{"n_layer": 9, "n_head": 2, "vocab_size": 2048, "activation": "gelu", "norm": "layernorm", "init": "normal", "init_std_o": 0.0105, "init_std_up": 0.0447, "lr_mult_o": 1.14, "lr_head": 0.00609}
Each number is 128 + 24 x the weight over its row's rms, rounded and kept within 0 to 255. Layers, rows and columns count from 0. Numbers have three digits each. The size before them is the row's rms in percent of the matrix's.

# up: layer 6 MLP up, 640x160, rms 0.15, rows 568-605, columns 0-79
# down: layer 6 MLP down (transposed), 640x160, rms 0.0415, rows 568-605, columns 0-79
up568 103:101125105112132134150117078135092129123126101154124096098153180135136180114099109105131111146124122120129188120113125092080125132120146145134163118158115149097171120147157140096104092101140141163162121100084157073129137124170120149112134123
down568 108:146137114119113115161105141107164147126145115121123163137116149150111130108100169163116116081159131124128118142153129137158156134102140110088147143122111101117154115116133149110116115143116128168100104108147161167157134117143090120149138160
up569 096:117146095140083116121131129128151148100162173128155142128175092137095069098187152152132177131157158143129130109142158152159111157135093172115163112166134125105142122170106133173119119127091128133146127124127085127107123145140139129112116130
down569 103:125064148116155159137116130105129119147111122093155095107143101092098131138104094148141092155151132100119131133164122146122154149122140107136103112158099112124091149112158078133089124145159094147138146158120183138124138125142125116158120096
up570 110:148115114083122137167129119139122105127092110170136087141119128108110074133151142118104139123139182079157151096178163169154129148099096101070179130080160128122120166121171144146113117139106120128148155147091154137120108154118131122149125078
down570 117:164108116094133138105163136096192140164096135103120087133174113131136114084145148150181085149124138126133130073128157174125108127148147113111150169147109113122114068160113090167128142140167148108126142112172098099142134145125116131153164139
up571 101:133148127132111106102152112127155157137115142142093139154117083153138132128116107151125116124131138157159117069138153160129136138135192117086159131160126122091116158110156102113098111137177142131140153137093097108132095184135136160074145115
down571 099:160115109143126150117119148112125107107147105138121136117151144120119119100146131126142112138120131093112082130083114103105108118106085122178111127094133109176135102122125131143156104134114118098130152108116175135088131084131120091183147146
up572 097:124128139115151150132117093198132125135093119124172121126141124141105145125109159108145126107118111104134142124107104143124143135150118130130144124096136120152169100147159156144120159114139140123128142139144111159145150114090179145078150168
down572 095:132100146104087175092122131098122152123129135119079128142160114084128139144121149157125132175097147165123131122155129117157133108143140170158124114153160135084080135124091135122141153122153127140187138133125106148135109140141099144142086092
up573 100:147147136183133082138126142123125131115135122149154150100141131116141149131136142113128061172152103123089102123136137134148102094155121166112161113122105121139140115152113133149110145138125103147138106110154082149111123127144102109093111083
down573 098:132137120133108161145100115084124123156116100152126085153124133118107124137122134121147189094081130172134159152118097102114162135117165112132114094117140153135103134115132152134181134138111133145120158158103148120142135165107139160143111202
up574 095:133113089082096108107167105181123092143140108158099140122114101119148143171151105116144146153101128121145116114133187152121182108144084140105112145150165162141100120104149112119150128140132090127122143110080150120069096145124123084116117129
down574 094:122108117083120152130131140113127163121151115101101109110129126099123112121120103158125135145154143143154113079123112144136084126109118132159154100107126116166194133120135120132111135136118172141149118115155143124134088147145139144090134109
up575 095:145149132134123114157152132136148141118133114144094097118141109139154163163129114101115121093117143159155120089172131158136144122129208162126135126126128113139101150082100085142160127102106104154154103176127162146116159165112134138097126125
down575 097:115075137116169120098111129122143098127146132116116153146109166148104118103094154125102144104160164100157119114094129119198097138126089142124198122138131087134159164140116153119101140125115118111114140110074083135141125103178097143147149168
up576 100:096118137125112126092153160095145093076131119129090119121144171107150132163107119096134137119079166134145165113135113151095084175153127123131085096143111139131126185111119096087139163102089107101144118153139145123142137100142140114138166125
down576 094:145132117131167097153114105120132162101124178081188158145109101108095138094125149148128143136139084116141148107124118112153178164101137110153138072158121120092125107152137133116103145155122126115145155139121087105156092180157140129108133092
up577 103:168138148064110121154134130129123099172160135086170129152114100122113140120160128147131150086121104135172103081114130130107135151093145137134136147140113130131114153148132151149177129119124103076134142128124138170137131133122141088127145117
down577 106:116155121117106168153196126122134133105149094089110106128115087155151169101134143127159090134132129169120089118154167139114166087139147130105095116127104109151132138116172134134132120105098126136111146164115140172091112102147141115123162152
up578 099:127171081118151075136184131106080142121132115133116072094122123129119110112096154143115151126119110132135151147128082138083116154138151140151118148123145142148087134126127131145170119149109134096120159102104115100101108119163163160158163107
down578 094:145126147083109109154117115118140100147156073144133137167158136166150135124133151143147125158110109146137114088121160113119107146126139126139151117112137111154101155108102126093152110171118101171126059132120105145116132109111138116131111131
up579 097:134107133105126127104126110126123143142095134110136083182134109154128168153113160118133145132106146131072141116112121170121144098100126171076141144101134140139093173115132077124170121116164101115122143114138081099154143148121128174118097093
down579 099:152087123101113139131117152128070173088118143137102147134141121146083142082124103171151095103155122106159123116111107140135128135134138148149166138112127139141114116101153148143086121144120108129130119137140117146112112146156121126123141086
up580 099:140142162103132139127136161107116123139119087168120130154129112118078192149126123127140148114089165154113180095169114127138149118166137087104152106105098076148144117146134095113139153162163161136161100112108134174075133094166137090095142096
down580 097:167139153065125117119101116149108124154138147142125117166119140159129117114107097158145119143149142116111121187100158104118137079135110130200135183105169129124132135077132127130158130096134140118118132152128100138152141147131157143145100167
up581 105:146137101102118103128130110129165110121123113141103156132139101100144141110113126123151133145063153128143141142131126110088107195104122074148083187131111120125113055142164129172103106147090095124135164111155113124121141106148129130136141127
down581 104:181161135110183141094132121138123137123109109130143145152150109143112094131151136141134127073137122137104144135145106085114160134118106151144116146146124128111128106153116113104164129091122157143119119101151110105118081105163093100115185123
up582 102:129104165123101162145117159165177114105169144112158121110125181081143180116186163164127137089160124134113147127142129131150132133127159175131089131177133124135152115137130128098122136117102134109111127128132102114115112128135166089079160141
down582 096:145143109134149145131145140141103109119098111141116155097139089185159157090079104132137127123146115116133136088101128166126145144147133082133142123116140141137102083114142146120138098164138104131122087147127134159100102109109144140152114095
up583 100:138133156164155152107135104136146117173146093155111103105148161131106123149158168103102131079119162106104160150112153181139112155154123138128125134131153069138075145120124124124083135133123129112119150127080124120136118165150110145148095127
down583 104:091112121179114118109146102085082136149114081166124157130093126115132116138141092138119122169111083153167100083104141132115107098120103155077134170163102115114101074132135165155134122148157115124149157120157145123121129110119138116119128154
up584 104:116099106122095170149134135139098140173126091125135173143161115127132152114076122124139064163139142180088117124120157169118090151170119111142097151144189170143127170087130132119097112095095102129120105117142109112133123148121108128170160137
down584 103:130124076083148120143136138126119128119080084166089139149092175095159181143143122128119129102127142125100085073092124130133168109140145155105132163110111141109098123163130175119158149116128105101126124114142161100119106117102162099162156090
up585 102:137143142121136133125128144138117128137135172147123168075166142084100151128125131105091142158118138143178152096115142152083134087103141126149131143150114163092111139117168170113119131143108098110101116186148146152141143124096146097163138151
down585 099:142133149141072155122062153126108130112106103150135108149119126146111125139115131162098105110100110113101157132119159151105130144130123104122123107099142133157102141123117154111128132089128126117162139122126117133101149126132163157131129099
up586 101:143127138115074142108143102108115127140169135111108137133158103117056123094111138112115147109082134099167129110142145093133171107099170173130125150119106170143147103123124163120130146136124119125135106113135123098073103129118111162121130140
down586 101:139189126143182112114122097122114104088095116121138127162105112139135130102125127144142103141148151136129100174180095113153157134108106099153099133135151090170156111156134116106182089142082109129129145138189147142102148135120158122143143112
up587 104:166065139157139152130138133111089119130116123121154154155114144102120150172134142132150072135180175104131111119109157097147135086145153121145110086139106125075140134122110135153099157126136171120149146110126167142143141143111121102149114146
down587 100:109151077113087120119141132127153155102095118120063137118118156181159127136140121135110187095112084151184135093106149181165115127138104112129138115132139125139135126151134133134164148177108105140126106131140075137108134149124149103135148115
up588 099:130111096113150132139108123151118165161176145128105175163146157135099122150143142122142131101166130148099116136100165149103102118092135128136139110108138118108168159125131109125074149100144101135098120125134148094106166140176127158129127163
down588 096:129143135114096097156116112149130127101124132128142112083142131162082112099148118118090133128139154094145137131161134093146147160109143135147144074171107122082119139133149153094120110125111135101113106115114141145123137116154134117141126142
up589 098:117130107158162131140143113150123123123100129146072129140095165111115098157105105128139144127101150123079080131072116189161135136116173128101142119137108152174133135102121124141150122144148095101129197122115100138153148108096148091123148155
down589 099:091110151126172082107131127098168099164129086147158119115137125127122113119137149126157106145156118143146142135158100111097100124093116126124091140097125107180132102143175138089091150142140144157122130089119113146117178131128115133151112112
up590 102:138137136105082139148127115149118067175163104137131139117139147096108163133105091127161168119143113198125119133135112132117095150131121146131177122114148134142129132136120104086127131121125163129155138162096121092159124136120115120090165128
down590 105:112109094067116131129108120125134207148153134104116115145147106139135173136122165111134122160078124123108187126158105131056082133119142080103144153157129126115122159150143137162156137126141153119131162097125118169133138135142163104132140163
up591 102:131135127108140146150146064127086113142116140099139141105159126134099138097174129112133148133124170145156095141115184110122126129120126101159141152134119118113125097162155131128093126130098177125081125120128127122131135189137114115093116139
down591 102:069121155093137136119109187129129153125147095134138125151057119140133121143164117134137123136135122124114133126142114151129135131139095173098122121151128137113128150127151139113138106128104116148145140149090092127152110118139165103131127084
up592 099:134144114136126173131123133153139117125142111147177138139133136132125144135074164093145192143121149137180140134127111149089108124123135071139119152157135107119156127125117118150142137130132144140145120122099146166129137144071106097103138085
down592 094:121165145195077109149134104108133081162113132156113128118155112165136094101159129152125110127137117130112129110156126124111145172131137143153113097120141114137099150122121111110144152127136131136118119159164145135118144117128133140130100130
up593 105:110141132152152087159142103095080188125149108095173128117147127145091091108097159136149121094132141114120124148130154157161111156068140094162147123118089129143143125102149068136146152130115126141110104115081115148104116171131133131126129103
down593 103:170096112101103131104148160126133119167125160150084132144104146186156138154157097123100097109101105119130172152130134102087158106153100159078131131145109168106118109158145117122167119130128099126132129089107161156151123114134111134117150151
up594 097:107133085114162152113145063126093096152112140095121135146125153133176146123147130143122149107138111167122113140109129140123139111142120108119170113124120147152145144107135131138148169072106125139112147122092141125134152173139088084144117105
down594 097:167152135123146160145165109158153183123129089158115147116100146092111128147084116108159116118156126085112130112137112086150143173111158144126145166110167152101097106128147088097130137131150108102123122091151101122121117134114159115091119108
up595 097:149091107164103121156142144143130158096101109132160174125131145114118117099089127097114170101080132115125067108078110134100107110119100140088155130100109142164158095106160154179121144145124162140121114155120120141140138158146086155131089101
down595 097:155080115130142119114154125132128137109134124099119117093111158142144154145123140148155096095142146149179153187127147091121113104145112183149150121107137082094107178134123113134136143094154138128176140130119094126122149141149142074139159182
up596 101:118101141136169118111163115161124133158165123134131107103139150094129152098144110128112149116095133137146152156137103154095107090137068130135097136131166135099119097129175133152133151093149130115138166092110128104151112108108131161126112149
down596 105:160138118138129063117118143159158101086112148103145150120145110160133125100117117147142114121168123117087078105154131126147151142161120124147146082116141142153128085150136116134162137106135122116095070150138143150081108127132120099124131078
up597 105:122165153115176158102116093129125132090115141082096121160131144107146123124162144063170079103119115144129093140181141136089092124139174153105127172096150096107130169132113124158130135136146142114126145138143167087147140101193096138157137095
down597 106:137140087116090154115135121096126157139129079096127126140138100096078070150148107137087133129077133115179144129092102104115149097153111153130113120127149134162139109107116119104158138105141141128093158111104134078154143152142110166135129101
up598 099:141106114100146125121134149168143157120147120135090122117108123073072158117136082156123131144178126149139094126098136123098141117152080083146117138162160161126120117079129082132155138126148118154137088092086169117150123141154129107087138098
down598 104:095108080172125119124141136111095104080135176135153123131110130123120134124100126127098165126151116136135147138183138122111126167097156157114168154145131111111101132115116117172154166134123144119126110138136123132137137113141127108145106169
up599 096:101144138138108143109126074124120099117159141162158084143141148091124106167121155081097134207126090134132087153106111102146115101087118145139132102120130103129137124166123165144129126157102106106094129138155090157089109098131139139124134111
down599 098:197135086099109117144114127156134099163117123093077131094124102125128118096094122160144050096151161121148148121113115107108117164134156142138128105121114138175131104109159141131104098162141131139165100113150148121197105134176126155106122142
up600 103:160140098104097125150164171099124133182166157162126102135146113119137128130118115083145156171124124149138113156115098166149150134127130109156117133172103104121113138122093123154134125129093134107147112066084126156135132148169077152127120162
down600 102:155139130102136142138140165137126125144086120112066133111130130145143139195072133104138140113145112136099106128120101113109134188105155131133109127112123186130116123128145129080110118138102136162149171157153108158143125155136122123075154120
up601 104:129164120168149109146121082133121159130144164154149105130108114119182124155127122110127108097126137116146110134148136127124141145128121170145101135115150141095092119150156167113144084150120084140109092078105122118135135162121099111096124162
down601 103:125114118147141147092093138140124182199104129097135096138139099157095112082103124143121130133128136127113138127162105152097109138133144116124156176061114120063127181112118144142119140105128164103164151164115142165131115125134121147134151117
up602 099:144134108089161102120115104101110138109124088124110063176123163135134117148138130148110157135142128119158170118103128092141119092150157112131158116103130131130187127132148104110148138159131109099120114103159099114106172131112129108116082132
down602 114:128141146132118162097152145168139129121118137098152118107134131114159117117138099147127161079144121109119159193125116148127146088108140152094150145140133149111140119143143102062108083117147176128152142113089129083146133131135097106136133145
up603 101:112078075135142113147122173099154142105145120141115160139078121181108163127095132118111160125141134175114143174136171159124165101088112112113102147139110126098099114092165117116135143140101099131145135186110104139106137117140122120157136147
down603 101:159176166091117189104122129151174089163131154148160129097127140113135140145145137107130103120167155067147135095115115121094113167145114138126094118105154139140109119136090120144070120125161126127117118095124139112151127144133115113108130124
up604 097:095149105076089128129102131135146157156096134174122116142109088127105136135128115127090130096084133100132117147139150164114168139122129160128142135064172134124105131111127125132121109125129151187171150132082113103121134125136124135102121092
down604 103:136119122152122131153114132132120139128155111133103120147134154149133151121100146114138108140133110180148120064123112079167168143126121123111109074145130162184148137152102138138140105133061125172134140125171171096095152085072120110181149114
up605 102:122120116128169176113135092138131106170139133160141100122174123088156135170129153137112090149081163149114101137137176132122117139094124112136129140129131136135114120128150119134125156098143146107155145175071153148146126135085152087130165133
down605 103:122127150099113115126094130142119101097104109152137126131107142116146099152141103140155135157160096126132152156133108110186106065121187154150149128114098138103132115109154116104116106140099081185145094128098150142130165142177158132135137162